{
  "n_layer": 17,
  "d_model": 128,
  "n_head": 2,
  "n_kv_head": 2,
  "head_dim": 64,
  "d_mlp": 320,
  "vocab_size": 7379,
  "activation": "swiglu",
  "norm": "rmsnorm",
  "norm_place": "pre",
  "norm_eps": 1e-05,
  "positions": "rope",
  "rope_base": 10000.0,
  "rope_fraction": 1.0,
  "qk_norm": false,
  "attn_scale": 0.125,
  "bias": "none",
  "tie_embeddings": false,
  "parallel_block": false,
  "init": "uniform",
  "init_std_qkv": 0.0442,
  "init_std_o": 0.0,
  "init_std_up": 0.0442,
  "init_std_down": 0.0,
  "optimizer": "adamw",
  "lr": 0.00271,
  "lr_mult_o": 1.46,
  "beta1": 0.95,
  "beta2": 0.95,
  "lr_head": 0.00732,
  "warmup_steps": 384,
  "schedule": "wsd",
  "decay_fraction": 0.653,
  "decay_shape": "linear",
  "final_lr_fraction": 0.0,
  "batch_tokens": 32768,
  "seq_len": 512,
  "doc_mask": true,
  "train_tokens": 180400000,
  "steps": 5506,
  "dataset": "wikipedia_en"
}
Each number is 500 + 40 x the weight over its row's rms, rounded and kept within 0 to 999. Layers, rows and columns count from 0. Numbers have three digits each. The size before them is the row's rms in percent of the matrix's.

# layer 6 attention query, 128x128, rms 0.117, rows 0-127, columns 0-31
095:498536546581465486531458545518514446488468501443521523526436486519563463490520482523485535509500
110:470490541527494471498497531546551441521462538462495480497473530523481505524559513530454519509563
095:549527499524565567507562487489512493488531474556493469480492426493490475528456433486528477416414
087:456519479436501491462483500451405493535522568511452493459499511515579508379509500508514499479494
096:464550480531522509507478508449533476562500497508496543469538564485535490441533539515483507469461
093:547478487473523616482517452457474531443475482520497461521466439487488513592477447530576491499470
086:429555485519503529439460467487469467604518532479477530482578516517548486429553602511524552459516
123:476510519509550483474559475510486550512478474424517589487506510520529386479465446504499517508485
091:509462503560501498539490539591588444525480503542533546506488496539434534542501490474460487528574
096:449505518523548562558483488537472495510496445471496466543541495508499457511420579483453584503510
084:528528503451495536447532444551439554470506540509519445482453387455520497506486453462507472478405
086:538537542520453516542507455453489510499509499453459488522502458462479459505464490521534507547541
067:438505506527416409538481523440496505528497436460441462499541591488500538422489583551494552553540
092:535516497459478571404540476499433540480519552488505482448464406446499472531483465457530466510410
075:511480490536555520519536473538527534461518591489538474508438431462518525549495498471533483486479
092:455510484497456462425517497544454482500492575466579518466450427452483452483558446533546460475452
089:510479496513500520470444525545529511510495484480488479461528568488539513522553515480421556454466
093:527429436489503449492508480506562530503566469543602503491539509550501522520533507508531501404532
138:462477523533486467588497533555523477505462440499457539525470571563440490437518513540466564538606
081:573518498436520495570488477428517455478508436381495476481520493481531480548485504489465470514483
084:479545558510526478490505543513389451515509515506485450452432497520473506430568452496512528492505
077:444493487513468490544479501615470522508474471561489459459371499499452491498507479511475540503577
095:467493444464454506462592504459406532498480497467470505501523514532405558439480432548479493494550
089:480456490564479480470527550506530493504486560368501446541442515459528564357548434528544456494470
098:494512492578495469486456423573499552473535494516461442494468437457503499437542526514525545505484
092:459517504560498530493502503483511477573561534494485414471598496529586448491489570479498508480470
073:547482524478534436501465550548498509512499508522477524447455472485502562458536435431516515414489
095:473512520494467482564505470464517502427492418421504556547435510533531468515509516541582539488527
094:452499526535517491471459446572486544545444592560485540488440501531496526556508539453503515462524
085:484526506481504609509508524477467487469553428499441472497483490491496470502472523423462442426424
100:475463380459529457503488465552463478461480492550505523456508533516489531479524442477452525504518
087:494490507432528465488575554472447417510522532527492512504436542493476550415520427559484459561509
118:513553474554504505507525489468520509442542414486489455506462518507443505490443511515539472520420
087:567450465531533555539589510540510503475513467507528532550487434478509533533440409500469422489468
090:479544482520519483509450512449480478520529493539496498512498523498496502434484479457506514444436
100:425495526508474483516396536463505450527518447452502458524526531522507526467555583537486543498547
093:491490516528494469490478511526509505538503518478497551509506562524488546470556552496466534580580
075:448516461469498513436486464470436468473513493461452436476536435462530422490477475490512482426417
085:473477545561476467545441571532546404546527465522494511500540537550451562483538584505455516505573
093:492521501478501531485521515552477413537506497505453523582518520444522511524443556426461579484549
083:606479485431540537456544474481470535465454547559559499490445372472494456580452466471540470514419
089:520474433542483501466471460492542508525527517527530534485514515543491529552506515469513477535510
081:463495526523443469553475478497487446478529481507467429569522560504530579448536594505498521553532
099:518456518524502474584480460545557526469489413518501495479450457515504540483437411482498480538517
098:469488517533485440559494534499573479505465437484475617466472587544483538434531436515485486516573
080:513509529541479496514483474463477519563509468522497509493560553462520490420466571522483518495544
097:601498528510501463612556505557558489506541504466470478494491484475449487460446481490475514536501
087:462480499528492466527481448599524522496588548462491465499466507453548576463497548430468525568510
089:451513505550453464547458504425536491544481431500421523542564615565474533481501578561504543509553
095:493454488459534489490492496421466468488489530446538412478497508498493495531467473494509462640423
068:505482520502495469473518483568535517469469529525525537439445478522517520509554416516502478510467
115:511521575480542422564494527499529462540424418528458552538500606550465530466512516525459537561573
093:484531458552531421553540473537524453515520529473499431506516511529515550522499456492482480595500
093:474533482453544524428506488393497456539491524417487437478540446483504475457501466525546468523495
095:481506575516497472484510489491455514540485542496484542485489518515472443513501568527519565607591
086:533498548520511454468511474552455565443435537463474552475492476505428465458511475497506617503561
092:503525535548479642479442506433499454518545463431439503494440469502543386540454490543571535435457
101:505449480475506459534541493570496545460496576494531485482436525478448610468523498532461508514524
106:522505446524524407463512479537541518501463525476508427470538501488448575411504430494450527457491
096:518488447544517458496519474525495551481442513499558522495519524502472495575541535487502537533572
093:528460478499465469536487484503567509528501568498500520521477498467589568467432526525502450530533
095:442498567575479504500481483600491495508579495462478512501438567536428517493571521490491478400501
093:472523444465512451502555532537466513500478537543529462425544493459453548507500492515432584493545
107:532473539491560506524482514485476475481525450512451488485548509548516613493548512457538505504498
096:525514528517510552519487493501584436497447551493556516558418404510534494475445449571509531528500
096:464514463517536542522468472462500537458541492457555491512493491496545491482522506462500449447496
098:509506473501511552474461488451511477467548477479523473524504479560573491445476525500455475439500
072:570504510521499499451480482536510530529534523497537501488515574523471480489474511484479472574516
073:504538486487524587516443509486476554491529543513479465503547493473594452465523553502405454414483
093:494564474510541543533490494402486492440467454523524499501499429503557426457474490506498475460459
081:513461514463516502429440433447443487497515501509462455473515469555566513531459474519496524535504
089:516548503505528566491503486471454518447489471507544480471471459553556434470493461498509449528433
084:480571455518541478536518519483440529529460427550469464442436444476484484465466488527505472458496
091:529498440459492517455529493486436457473492495551495507448486470553509563503433402488476483529504
075:439510511452485486546466501474504481561487478455493543560499553473412517538494528518433540624525
092:538514484534519521478447542507495501474509455439525486460475475569558468559528488525526474527469
105:512527564501550488514528518479593528487540455494539532530552436524478480443478509460482409455451
105:500468518489535534494485510499462521481568586522538460486511440503547435526539467481513451423497
113:482540452518486480476548551478495522479501400526484533429534486509496586529550494502455463554472
112:454537498478509402485482461435471467467496452505498519478543500486432512555551470497527534525522
110:561481458542540558483501502426500504467529508477499451464475481571499458587493507502478522483491
138:503463507509532445518517471494510487510425516553479556498498571487422563458472533507448558542566
132:523521499473455403475500461580503436500422547476523496447501489462447403468486485495557439519496
113:460475552475530495557472488446478439476514479529404557476468489558536562539464544524430510504507
111:530543439498425546486518528514538552482514434480530501503465486492450463559545498501542540529480
109:564483400462384533452453528568433549532543478521444531523455577455480435490476495468528509531499
118:512464498492546444437522404512502559407518528553611449525452491536479512523467523442468515515568
124:480589524493484495473507499505516528529467497456529472479443507477454510520568504560534545631454
123:469486602482516502558511540467509455463507402569453598485522508552466539487474529447472517515495
101:509605433452411504461597513492537485496529457516497497502456497461437448488479506554565512545472
103:482511507515492536577503561440485448536537473490413556505532497570587453520509564475457511427530
134:460510556489482551485483574485501539468471492570505450549469556543469529544541558451506441544480
102:448590548506441495466484507502498540514486420476518462507417510547487502513511518492459529545422
117:444569521535487476425455418559509539488426557471530439461473474414465439520529510559560527544465
113:555464511493508437468528495526492523486503479485521472473521488483476516474448528558565524567484
110:506470531555502536541557526456592478473497458549452576455514471590482511476478541457389538475550
094:498472486470481512534560507577510506526492513476461550497513509437489530526478501506543517549453
091:485533518521549508459443457477466506481548481506582478529463518529509443479500537490508489493520
078:532558535551512538503426517489498430578541521436572463539454468523564500528555490512494515461536
103:495507510518429456523553521578515466519483501535470511518491516460418534525495481530501535521470
104:537488498534542494465478493403493506448511522489512492522484516473588427454460512441474479439488
088:493534543519515517560453503524475509486534470465491459481518434512517446490499483525520460500479
097:497488497496444532546478588494564460512586470383482501585524471564502542480504545532418517553506
081:565528518508547537451472537473478441496561440560427452566517478490479532523472480572467463479487
100:514502496478530517475449506488455517473538578522503490451531481547559456537556474481529503424521
094:563517496451471561546559539555522455568572420455494494507547426546542544510495461531501501536460
091:474515508524477457570528498545527502532465488497504551474450511447468543481458492501506544546506
089:542522445491578554490558473524453491504514535519547447481479452488488473526505484463602482417454
100:468508464498482434549432551533464491499547486527489494493500519477454535479540524591485500535521
082:442536525496441428535515482519510501532479603478504554542499588453472551503556524513462579566538
114:509465518422431575540553488492480522604536547499489490472462502492483449471441520505442526582447
101:426562507515489531519519488451589446469501427574498516530397500534517577495455566454462596553508
106:512481466500580495452505439527499505490485516515550457437492467534472502493517403485518450440520
096:504475472490492510379419465554511582481508546520473474472480462435460463528459490505566489533469
117:586510474532528523541523423497468447527564550557468507501516446498542553499434520459500490442467
110:489492507533497471501493501585496541528435546512486538467507516474486526482478519528479555548539
095:487518482458511537477516449473468468510523560527541377516496511486491432555508518461514433430432
132:543458490523482515464553493534480510500492462548502549436456509550458549496465428411487515548536
148:517495534509541456495536520465410537496580514521454486469495489500529486475452542477450506446474
094:505511519484472439480493535540513466477465534497522450528450473482456577456474418537508493588462
146:465476418596541513463457482532548468496476483535519548452531470532470477524597463512498503491513
140:598403465471502445508458485566504524415449564503458530535557547426468503523531441483548475474493
112:527437497486494509535573507490479458542565518524494547497580509564513484498483487425469509414556
108:508515460453446494430432478594495497572492448497527460501391498496484477520486512494527481561458
101:451527505498471571413514515526529541445515478564559450507470538445441477531518483486565552501499
127:501424488491514526514513495435472439443539470539468548493575543570488520533531509454463525390512
130:488576504500489527500471541583499483530467504529527463501478500522415500451501481558566511546535
125:542462445466571485504501445524431598496499565492523550481527444508502491510489459463524561451511
# layer 6 attention key, 128x128, rms 0.114, rows 0-127, columns 0-31
119:489477453584488430518450488540510456539461500422463457503498503482466549482590537472461540479508
099:580557504469473518521606487535477454523525476482431508543505469450568458468503514420460540560509
093:473424465542526421499387465435533494507498509528494501540486584525444554471496551517463506446572
108:483485483487508527456497484500541589439424489522514543549488508418505525572455464523535454513469
099:558560518458483546481574550467477566495511504550556509427541507476540442588492483454507407505424
084:451412576552483498467455483547626506516512480520480526531506574443465560447553474455494530494517
079:530519469414423535486536537486484604468518522491540521427554511443524459586490510489535505528393
118:493562434480447481509554539495478499533482454509507575450546489518525459577500530504416489477481
078:480479500539521495583486492442515474551501474431490460529452516483477529447544493506450547489648
106:548544506450519507478514478424543487473515481485482534415495533526507433453563487559591528513530
068:514482480452462524453499512519522564457541527507536499422516485495492500547485505496547441516328
116:509511519467536525457492512560561530537455495499473612536471455509490447457477459538519542428552
095:435455517469509473554491497483477424545463496421493513559527478518528483457516504567465537470623
073:531486462496515526456488491518515537437530528525514469452525476485516500529461488500535474525369
072:560547523497517466516449516435502466514571520532506489505486454498513451512515555415542450486451
080:510450477480428504500416531424448474489505537493552466477499419478503535518506457519533450482431
096:463527521537513437594474466473493490529511491417468450522464545538512537508513531599432543510556
113:566575517510478518401426520505468531428466506519567521427522492474525461558504475552557396549447
059:528545491475537563481590471526479477450492538464474537499524417518480407527506455483473519529594
153:463451482525511510543492509534506495518435488474419501522479504527488531524501545523446580471610
090:471539538474516542430566532565531488506529484570527500550536460576496426486497397495528535512517
090:534584511473505537448614519518521511454509538493578538487526428512521429504498453509536434582494
097:471482544554506478508521473468493474399420474528426605505503500535533534450531420498491449486567
088:515512503503516441494501504510450499505467458601479512492498544493426429550528517477546510493467
098:478524497509479480476484542489480502534501480531522464533529415459456420568453540457581572529519
091:534488505509461487526399478469516521507543484504563511487511543515545420534513437540521556475503
069:473536592526483502371567512523451483500571443526538510378445503509473492526499490532505511544540
103:501459457474543586518510465506503471413451534478526576538483422519525517610483514442502494463507
098:501531548501526364481505519492492447543540527441554442580504469496490500439450464512498503527508
091:491470513488497643515483501510538504562560465537461488512547537514509524552506484434450511538455
103:432518525519523482478555502447499461407494471423496445540487468562542512465545442481445428456541
089:481446524503490498445530484481525495438481466591467470501562511531502537480489512422562491508567
098:460396464544501541515421445460518466480537544511532563497422483540523527467532506553459534404514
102:544532478488501481569542527478534457487564526553500485473481530542507481403527501481475566511577
099:479455535505507569418484488518522569477509491557514490437500492463446520545489476491509447494445
091:528557559423458565522551589548430484476510586485508492484520436433556444521499426486463468507503
089:570548481506520443498549497510420432532447526482493498530493437565512474532513526580468586518520
084:511494510449481588503537515500511593450554518566507528442536534407512546535501455487559453537407
080:437504500470542500464486498458467479549459486450523439511482456562496496440504433515545535515604
101:503477453461429513546550455490570549452560491480490477430489555499533493478522532538542558493520
093:498518526566446548504506522538541524478570517551541533461486535460516531522506462476484437515429
088:474475530470499544522409491469507453506483533421466426585466466448496528493550463499501563491487
103:490422489452537459481422465558487502502460527458491455500520482513509523506501534582592534477550
079:545505519498533480514534506550502470498409529450465588468484485539468443506499523533424514523584
063:472460512530528503532497500499452500533475476471470464566456477489474535490488470428376545495642
115:487555499502513466488501536556448515607529454496455570482495546524497442459500531575491580480572
115:516510514527555516440495449518507467497432522538500514459424507530436434509511533534545497544576
100:470461520542473369486435494508494483534496468465506474518507441475497503468502520568560561482523
082:494480519505498520565513513481476451556454502443459494577512502502493523482520499527423554471580
080:499486420520474514530489522508473481510466522485533544505513510556492524536488536512473478456443
182:487535486465474511460536482481463524461565504517576458484523484465516474542471490459503429531379
063:510479455481541540458610494499482520515474478464450486455547516463468508536473530494458527477546
090:523467486510510462485488520472429449437487528510578429509451464498495480503521520569519555510467
080:451463466525489516449479542459480507504431513535501459473522530509512524423565403507508557467450
095:504549441473530469442521503498527532490430559522543549506525483568514463456482461515557496560534
085:491563484475558432462573517516474490483460554493527527465458434551477450494513497543491581545564
095:543483434563454629653517503539501551484557492478503539513474465437476450553503462495424538543458
106:496507523486487401428500544520481526511466508546511478560572492510535537457483522536546491415487
108:448563522522519420498503515507484528488503439513541411479504537504485596504554534555469551490481
098:556521496440521445453536499496468515484472546509512586463516504518478456522492489534530506550504
095:550430590506452412464450495422525552509516497487509489517531559481551469540480610479558471472511
098:520482481477492522602416510518481476514501495529526448533520491571495567521495484456497460551465
095:492519555463492445400519544453533519505466488512534504472548469590503474410508458498573503545552
102:458541486516538550445519512437480504476467479557459403533499590511483499542508518457500464531464
098:519599487518474493488458451563470523529537517484439506495505481489477488484496541500483441503482
091:514436490466431520497483538438564514505522537514546472468497501496512613577449484513494550499491
094:528550478484467518502539585582584554498570539483524555483577484499474558559536523490513483494478
083:499581513491472561489539561587522565436455535502419495544546466495495446532512532487507458452464
078:502432557492513515530479483520527500520551539518579492430521546471479568453534515512563539515487
097:492467469489450514527516479512552483487580538409561492481512516488506540554504487503487454554446
082:486516491524503586446508547564543442465543537430510546500614466511493484535529534511597494521479
107:515474518508485532505497504545527475541582577388504491476564467450523531518477537483462499541404
097:508462466535522451528463438531490467524477454424497509509484497536469502508526464472482541479488
082:501574512466445485510558536487533500468500511489555570462611504509498509522493527467551493542490
105:509513578453515483505485493536478519525450465581469446540401537487434542477510492548473530474528
103:461473495494463543450538459554478531531521547415514497517519441472540590488454513451494469540395
092:490466499545540512498537471526528484530579531431457485505548477463569526543415497384491443474482
067:523516492461478557472486490440465492449560550488503439486587467448538448524487457466541485514375
110:469498457546524503501506494612462536510515482429499456562481526531436513454470523506487539466463
124:457540504547447475438521527597458507511452477482408535541442528518461601438538461533446509515508
123:486518520446471575460468498496494464466547486470541485499522451455557515574523442461521367470405
073:538556546533554477528497500520566493498441503468455506584465507535458485477503492512505471517630
109:536490493534499450471569518505512425460455574553495483468519539585497492521513589537511469447524
107:545516507540508518533500499499492531487521444514429504515485484435454442514482493514472505568574
089:504474462465525503451509483478439480482488494477459488512532514472543512566480451548541472455400
102:484501509500472509510537502537461485481563492534514476483553489479546475578524440494494551465451
126:506551510532519484430540429516524529488443552536567539471542492623522497508497557491470505512526
104:377488427493509463479540511503431447532467493503495523454484502533560518484564477478525515433481
114:524496519506536523564476537467506521545556480525423518524498595393420496479522525545498462418479
099:497437489530476466483559484534481469511524471534537451449472556502539455515500508518526509410432
096:573538551475501534522439508510561484475522479466419511606463446459534482548449526535544445556512
128:416503537468493515465551518517520419543498482507444544549569494531540511527521504434498445491507
098:408452477483484519485553537514404504575516475529501517446491526543485484522509466482472507501433
104:377471435516408499484544513497435531508496512517536503411527544549525497508498481474500522480508
106:479450449531494447500512527486465547480477478541587494447499537451414513493523451497491542484500
098:637531579518527474473439491506518535466480534491506468567418471440472510510470505511555437507495
104:512461533535485449489502412459408444517492542497519491519476548502496568454501504510453537437530
101:495534481441433581446511516527513567477517541459490501494581469467483508540505494511514430532451
087:492529504456459515452525503553502546442499532490498490529597480482497563516501547454524445531427
092:524482491541566459560492469406467486531482476537514487499471492505532417456486517495490526527523
095:453543491519447595464466519534586534460539484523525528513528440521532445533540454439528468530492
084:508493501476487536481526511509513459479535517437458449506617488423554541502480547532490467501424
102:556478523473507491482507470459420473477442522563547475481464521466437628453472522483506464398492
068:510510547531490480464494560526557466492535461464523506528631487536609479510509502454558460421496
085:456512512491494568460497553516492490470523576443483445497500489473463478515511517477508486500430
102:470468500506525502451495446542471443534517502449474458541522488488542580470505522507492515464416
061:470456514555506476490476479525512469522446442494494535500467486518530481441499533552456576514534
074:456495487484537487466489537504488443518539564489542495498554455531575515504507507509484458426497
110:580533524516521476493481439510497502526410509537479450577466548483473437429476533501486520521499
116:531506527499505489497477478520506505500466460541434506503443566533453507480478536510454541585552
116:535513520543527455520494544503525472515456444513436516495508421498486503512507471512478471464479
084:535422481492481478482520503458518520532477494510442506516501520503447527452515504526462466493545
068:487535488481520518517481468499510487492500515464493501519548475533522474568495465483467479499494
166:518518478496524487465523518523460490492527563445531499508513473474541543518511506440544468475457
118:493490583530451418462516463520501469493551511503513481485487477513494515433502479480471440502489
085:595530510423544479512489549565474531477496547502507513528465477515485491555477495492551509519594
093:414446495487422501548507466462517464485524468486478518435519498486506445516497493499416488479466
129:503562505518577513457559477454480505529484527541509588548520516565482456509480446504510497525422
131:528502566477495543549509555585439546500552518534531494489514493486476527524458466425471475517491
102:460448453495481450466603504494478477528471464521553501440551552530443508460508501457475543500473
133:570588502528489525515471533464460571459487486456472528509513494527409504467511460583473516524525
128:509489494502476443470540483518468509471508539499508470511600516465446588443505431481472544524554
110:556538526497530501526469500452523540466515529543500539575486441485539437516501500518518476597489
100:524511475498485515508607519495425447538489506523463487436521508554495439546482475456412493505425
103:421453456490478507510535498493435558479516460538549538417531578542513486466476484494511538512446
116:463529510541520534573474483466518498473563461476430535543565516458515504504488494557504437536478
124:445522463531552424458583532492495407542426526515579568481486501519554477468566524504548453473508
120:498498432447587542467494506456499523499510541501570513508498496505493504482542503505545554478519
# layer 6 attention value, 128x128, rms 0.0764, rows 0-77, columns 0-31
094:571433440463559519485480545545491565490481488530488525518456477564508435503459535476559503531499
106:554533508511542499469470503570528484500551595510492539502577447500563428485429474452550526404501
084:566499401481551537487521478535491518555528530493453479490537545467443536434495440527535557513475
088:537385522580475452569526549496439521518474530506464533562514507483545513546533502537520494423484
098:504464497497510540456516440548505513495493502606489536474540489488455381480545469476528501571500
086:521491499540525441554470516549471400520540575549478492512463525519479485572478524463422547476488
088:507489476520546505534566464496531486502500551552496507495498534439440409513524476463476516470501
101:479498543555429422489520496506537467504515497472574461597410504497481525495458480524468424513482
086:583464478585468474513500537484501541493508505532475490564472495532519503522481438525440448483479
090:465530460534424445473492478552455447576512538494569504435479569543528546556493538558427471519465
105:482466548576463460444514494478519431482511461522523557516514485565584512512479598515495497431486
089:495489419537497494526517486537479499526447515535485578522491516397436454546505509506457503466501
086:534569545495517492501466527422476489469437515436456456452501532439517494506470462492514496477481
085:489504510469403614517540480507565472521509510488490526577456507472503425520482453540418509570508
089:472461460488489484533524552501536506558538474613503505486487547487473482474524515485527510563494
097:473548470506451515495512483396440479578496476564517478524527513597458462523527476486484511550499
081:493544566487531454482472506457592471471502519480458525484501480514518385498522567546555534475494
097:492480525492483569464504475506525495455458490512520414505409467573539411502540504537463491488489
096:554501469479564488471524561476472516508521486552542478531480442577480616482458469430519541484480
088:513547500523512488473464546443510503520526487457501377429470562569500604446510476539530489524477
108:490548535576494524512439535471562478475486504492458500595553533558554483507553505535543514464473
100:423447487476545533453520522478484546453422468403496527570563476499557473552503506605509474543503
088:494513494530442456472440476507532538540486505537446526469500554452437533443502621507532509498494
094:512467512514473457557511536492479455512470458449555539536531541482442535555570496431538493490512
097:500458535429504488517527489599469502562504508512479570486577478522417506569547456456515466552512
089:493515492543481470488489499448435503461481519469555504433526521491512621482530468489447464475502
092:503537536602525444450469429456548492482468553468520474437475540555548474470546530465527470501468
090:432491498526480568478498530430607464436464515458535492439537455480630467542511486459562531489490
081:522409423568579535458478496517475538516502503469514433460479480505430582492501461512535464586507
080:508561583475438487526556466415491490517514532450560556512566495512522506524496473523477495468497
098:485546490547521507518407491528604470538530493548456499532463541453435513451519495554433487523477
088:518459568516499547488442465573498530461513543492501479455552484468525480469472556561550548438484
083:559624559471472508468498475484535549533532485516492463461465498507527490473528432491588610483504
094:454522482398433487500512481508501422520505522531489489506425549515525567449535487478488525371495
092:444476426529548461488459478414525516466457449573519455539482529501476483498462472480534527542505
075:574518522537438475517531434584522586455526492502506506472472451476469472522521441428502534444494
091:495470466550497449450450524628512549481504529549478527487435439458530435507486583502475521462502
089:494468446506512520397534538483482479519510481536441468551548523567556540501489501548527513516502
097:510431422535499550513465513504456488510513448513511490518473526421453589459519547505448482480490
084:482523499496481503547487506429460540444466490565542504457485528568471559482470516523556496463488
087:513613461471486500528426508494565508547519507551498483508458553471457510493426485548469482507493
104:445550446494434481507487474570497525589490490533499479480489493580463446494475458533532519624481
086:537556508461517464514466424557490520466477453527565478485454460552484488549455476500521486554496
089:450542478521495517484486482548503479525515516518474485518424456436582510481432439546409508484515
087:485497454530465503482504429515499412528492484471522530440471540442461472471479463481459537499498
104:488438522629573497492469460511622512478463408566495467524455479506430514529512473511517516510491
096:502488429556382553446456498426443516495535504468493410463452424527489471502483515486445522479498
083:498513531430560429521520490469558479536449533532505559538500497493484352481454509393503563458509
091:538484559516514520545451481513578572441490515532472473531506527431526450442512496471538499444494
083:467471481562532525537470475582566466496464498467450476529453507451423511487508469539485483506487
100:465467537406484468509512507535504483545518498540418529553476516487465470440445508478487561491508
084:549476486496457558509532444441552547512506502484484475371545493496466546491473511510587536539511
109:484479516525506555491526452455625574429428488498520468513520524457482468554526457564581516514533
086:529447534570494458509530563512483481474540495488507511502475412505553531499493541521509533509487
089:490562516486517480534513481486445544487502462534463539541571505501529470539510453537531460571511
094:476446484431536616460474538469509499526503583479461456530567429519533409539493505529441562589508
090:514559451463500498473500574506473470527495503538444588544482497464520453553500604521445540464478
085:540358451485574520497487517533511514460522461538488522481532453610445509471511558517558472488511
095:465537600478525497538485532462448549447452540500494497512520509486459476460531463526607509518493
095:498564447491494454470499470553474456472538511456520456511375460476464505458480467396453532483499
093:493499488526543607465513461430560472515431518527479513537512529524412467516522496551482458521499
088:492502473511499507473505427546498469593523517470507554507540509440515401547477440486467469541514
102:508532587477526438554492434623498506531522427515526530490448477479439495429486467496525525504488
109:514552541481536532527508444510476493534548531504557513466490454463477375496484513425517501536523
102:545399450455487481475472478542531488525501473534467401462473505448532514499459537575404506550494
101:542619524511453458510451534535449488558537505552518490545520519490493494511610523561448556451491
103:535470512481548491535491552462557447524507442587539468542521512588449428468470556522468464510526
119:488480519503427455555501442510524456542477541507483485449477559498492482456531531511422412538495
106:451535551599411519524474461516475504458508465508550549482529554459477514575578447469549443543512
103:535514506544590532497568492441473513488520545463432506505540428488448532480546492522531498533503
102:538469456552521549513494571492492488496528489423469474513532470524521563447501463512518579551478
105:421449418435551511459495549521473535499507505495487486487518424499467573470421511490481584472503
096:490476481516544437397451495498531541530477560552549429489450525522493504549512521442524476475495
106:511556432522491506527492541583496449505458457514459482454538499490550482470501472503468536462487
101:491559492504545462552479535507535515455438504528445493503539558560488498523454485505524487529525
110:463508533512451489500505424460505453530499484477472546534554485510481429480383494396488510503508
108:453461538538499513475481446512540499491485523504470520525536440544532512470413532432510486501511
108:512508473538522505482479525533484509470480458484542522489447471605520536446505543497511565543479
# layer 6 attention output (transposed), 128x128, rms 0.114, rows 0-76, columns 0-31
081:466606526509536502529483521477454476551503475541453515482584509540481493489565489437511494481544
095:427548557506516513558494492517453482576460437531500501485469492490457552539612521547539472488416
078:533507506517541469530506491501528491491461486492531505542473433567449498514472508507523481460450
080:503570562505507546472476477597517554481559461517495494459457520493523446466435528466500549495493
081:488513463526517499450492503560546484491447546444497408518433451484402549471500497498452493469568
079:526597542517457609496488540596473541503525481501518539505471518507516448481496518489522504549494
077:509473486477453555456489495559498494447466456456536470484450533594473596421438511553541536493433
092:518524501431513564452489503490500523476578467556457473446541479566558433472428509438476536509492
081:501549497459450563461516499517496511469577483534481496408524473518431463492455459419576555513546
091:497482458508458524450475465541514536406465486514518452568494448486514464521458506512556541513528
103:487572514522479569441450467475500499505486505511558463546497540469483433527531463527547467501529
083:590511505514533559509473500541485498466539489470553477464515560530467544417446498428495542522598
082:470504426446504515485521528486512509469467575536507488473522461549455482474533490540527536479531
078:494481485485505499550423470523488492554485483483538453488569473570448581467545468576524543504471
079:499506524509488531529536444535507515493545475449495549504487461468499564538458572476492500431352
087:501458442491501501427522429500518519435438540494556408479353454477493483493470462521532584447490
079:483553548489571454473549549453504499504521452530552435497524506512485528539485442475479463504480
090:475522505502511481435518555506506521506463554515454493492536542537516499431487463418490505470514
082:446545514491475544549471511420522461470505495445443552499474529520501511556511496545519441520421
090:458517484401449473458534508486536521451459512565475543532535456460551442528500496468523528436496
108:508513530444487457440557489503444474510506480543560446486403421449441452482464477501544545522504
092:541498476517497428508478526493515525564501468572497433483508538534457531408525520466446569538585
078:565505424573497486473452468507474494424496527455536474556545471517502454572462471514524451500452
090:535532538467498495522513564442498513462521440485508465439491573418489472424457469488465521575510
093:546496501533506486521478491490546530487511462403507459504449448502462499473514450514525525621448
083:510446432537527519476456526487532483496454566549464584498488527465495438562508533482520500449497
091:510522513476503488439522530479491470464521514533482457533436428513488437513436501449525504479491
080:456535505478519476506531529473464461494464499545483580475519485500452532526502547562466460557502
077:504526497517461465539521510501553517487476507567485559529505496539491502504513523434512517415495
092:466498487532638494465494516476505463502508517507510466443384452523489488498510484525525467540493
103:521493516443404448495558487521485523503487477413500451545503462484491499494436467526562543562424
076:432545604520563483407494483549508493487467475484440546541526460513534519549514484486417498484545
075:428461516522526492481519572478481491544446517520448551496488470509501578569516547529471426549471
086:517468511516480521511489522482467501496451497469492480588501518511571437479465520545417465546467
106:509471491494378514538477495493524495491514491445461539544556569453513516506483532520433555435489
062:455529536490511523527529526455472512497455485542489506481572540534512510503533496498614420587452
087:531464544558501504506495491530416507532518488533511505488578508553475537529511513413532432482534
084:530585473501462489526449497522524507496494471568520485551441548480484508500497517480465506511582
094:534506529485475516493507459545526498445584529499518552470540504503515447498386452489527540471507
073:542463524592526483466502514447557476517448518480526522482546488426505460538578483536469486497486
079:521472486517442491518505528475470476477552512404540505471561505539555524606492446541512461552499
092:530401517509496522460529442463477544512475442483549481532415427487516564471484539480503532499480
075:448464483520517470506523531399438474496471503413417502482486505461499550505558520481519452551560
088:510437454506479538559457515585478529528529494510515461498537506566494544510523550503439488499495
078:564489500490541505523447527531485506405477524413494498485536537546554560516527583567519509517483
117:530502527484358509496491501493517524512508501471465554544565565455497513472465502472485545479506
085:494466514442539494491525459547520520469451511578480570480526588519528534515536486522537483466532
075:447473431498453569552473525507438445527560466448512445473492517503448599458520516560447467506472
087:506499519514496444491502507504454431517507530449454494482553448538482496484467467514530474546488
095:578474515487383503507504483509524527536476477471505518552541524492481509432452505498510550516487
098:545493464495493534580438507528468466556554466469544508565569521573521502456552520569445484526549
080:451539483513497419516452551525482512481470505540474523552535517525533585513585558577483423493514
109:494528513522452460531458552539498475538528514517424567538531565517513534421490561480441528515528
076:479511497487504559493468524491510478515542488589543572478579499521499487548501491423503479493565
080:485476474507469467514559479478532491572531485475546415506440473462450487501573461509502560529537
089:479475496512514458489482454551502504568460458508576536474428502482397589507488522576496506414481
084:520485493527443491510486500498478541497491458429537431480596534507500512500527428520551499564456
083:504605576500492473455554448453517524523467434494528492515451476459494449469474434498574532559433
090:463456470474558468487569505482532487538438497508478536490530446464531507502504518524397510506496
087:436417500477534504561538536450506484511425508523534466517506556559518510505528489509511472451354
082:585537462515436494482471516553451528524513489471508494510458578531550505403472473483494530494548
080:447485463510554439509516459507505521414449563543539424474446445545484545528502512548607521495405
089:464482528520533555445501530388488491537483509483499462549538464494513510553508497489471419506494
097:447459470547544496491479495523545470498411558420500471514451516530511578555530444581469460443478
109:625511535519452532514497475525502539557527495556548462503497470486479506484513507553502589485458
112:525516470438457455530486548518488458560485518486456476542486528500470464427505538492482501478510
108:487495497478527535462549479546521436510482524545523461502458577479496436515537558528521494519580
127:524535573493530450496499498514521482535477511527560471444481449444518567504545544442473412537593
113:457523502570494440491506519564461490474463525531424571512512525562485477478509419507463414524565
103:493477469465572553571542493474449488534505506500488461446479535549452438454565520496478501518526
110:515476478473521501491474515539391517555441523552513543502554535468459485549493454565541578425514
110:537492430489533506437504524462443550489511511452541482499546540435509541531471546532522573451546
098:439479527537495580535501499451477572490533462478465528471491493478494467515481523499478462495423
103:522557536493529412507465504521520470484494505480500545473458531517557513500514534521554539539288
104:485487505483544414499486550507517415455518540544477508434576553521566506476479517516520484478517
123:467516536554517484483516446474528483526524529480587529498487533482544498582498515405484500549533
117:440499593510500487476504498522542553483440506564555564448529516486518492563503538452476480467473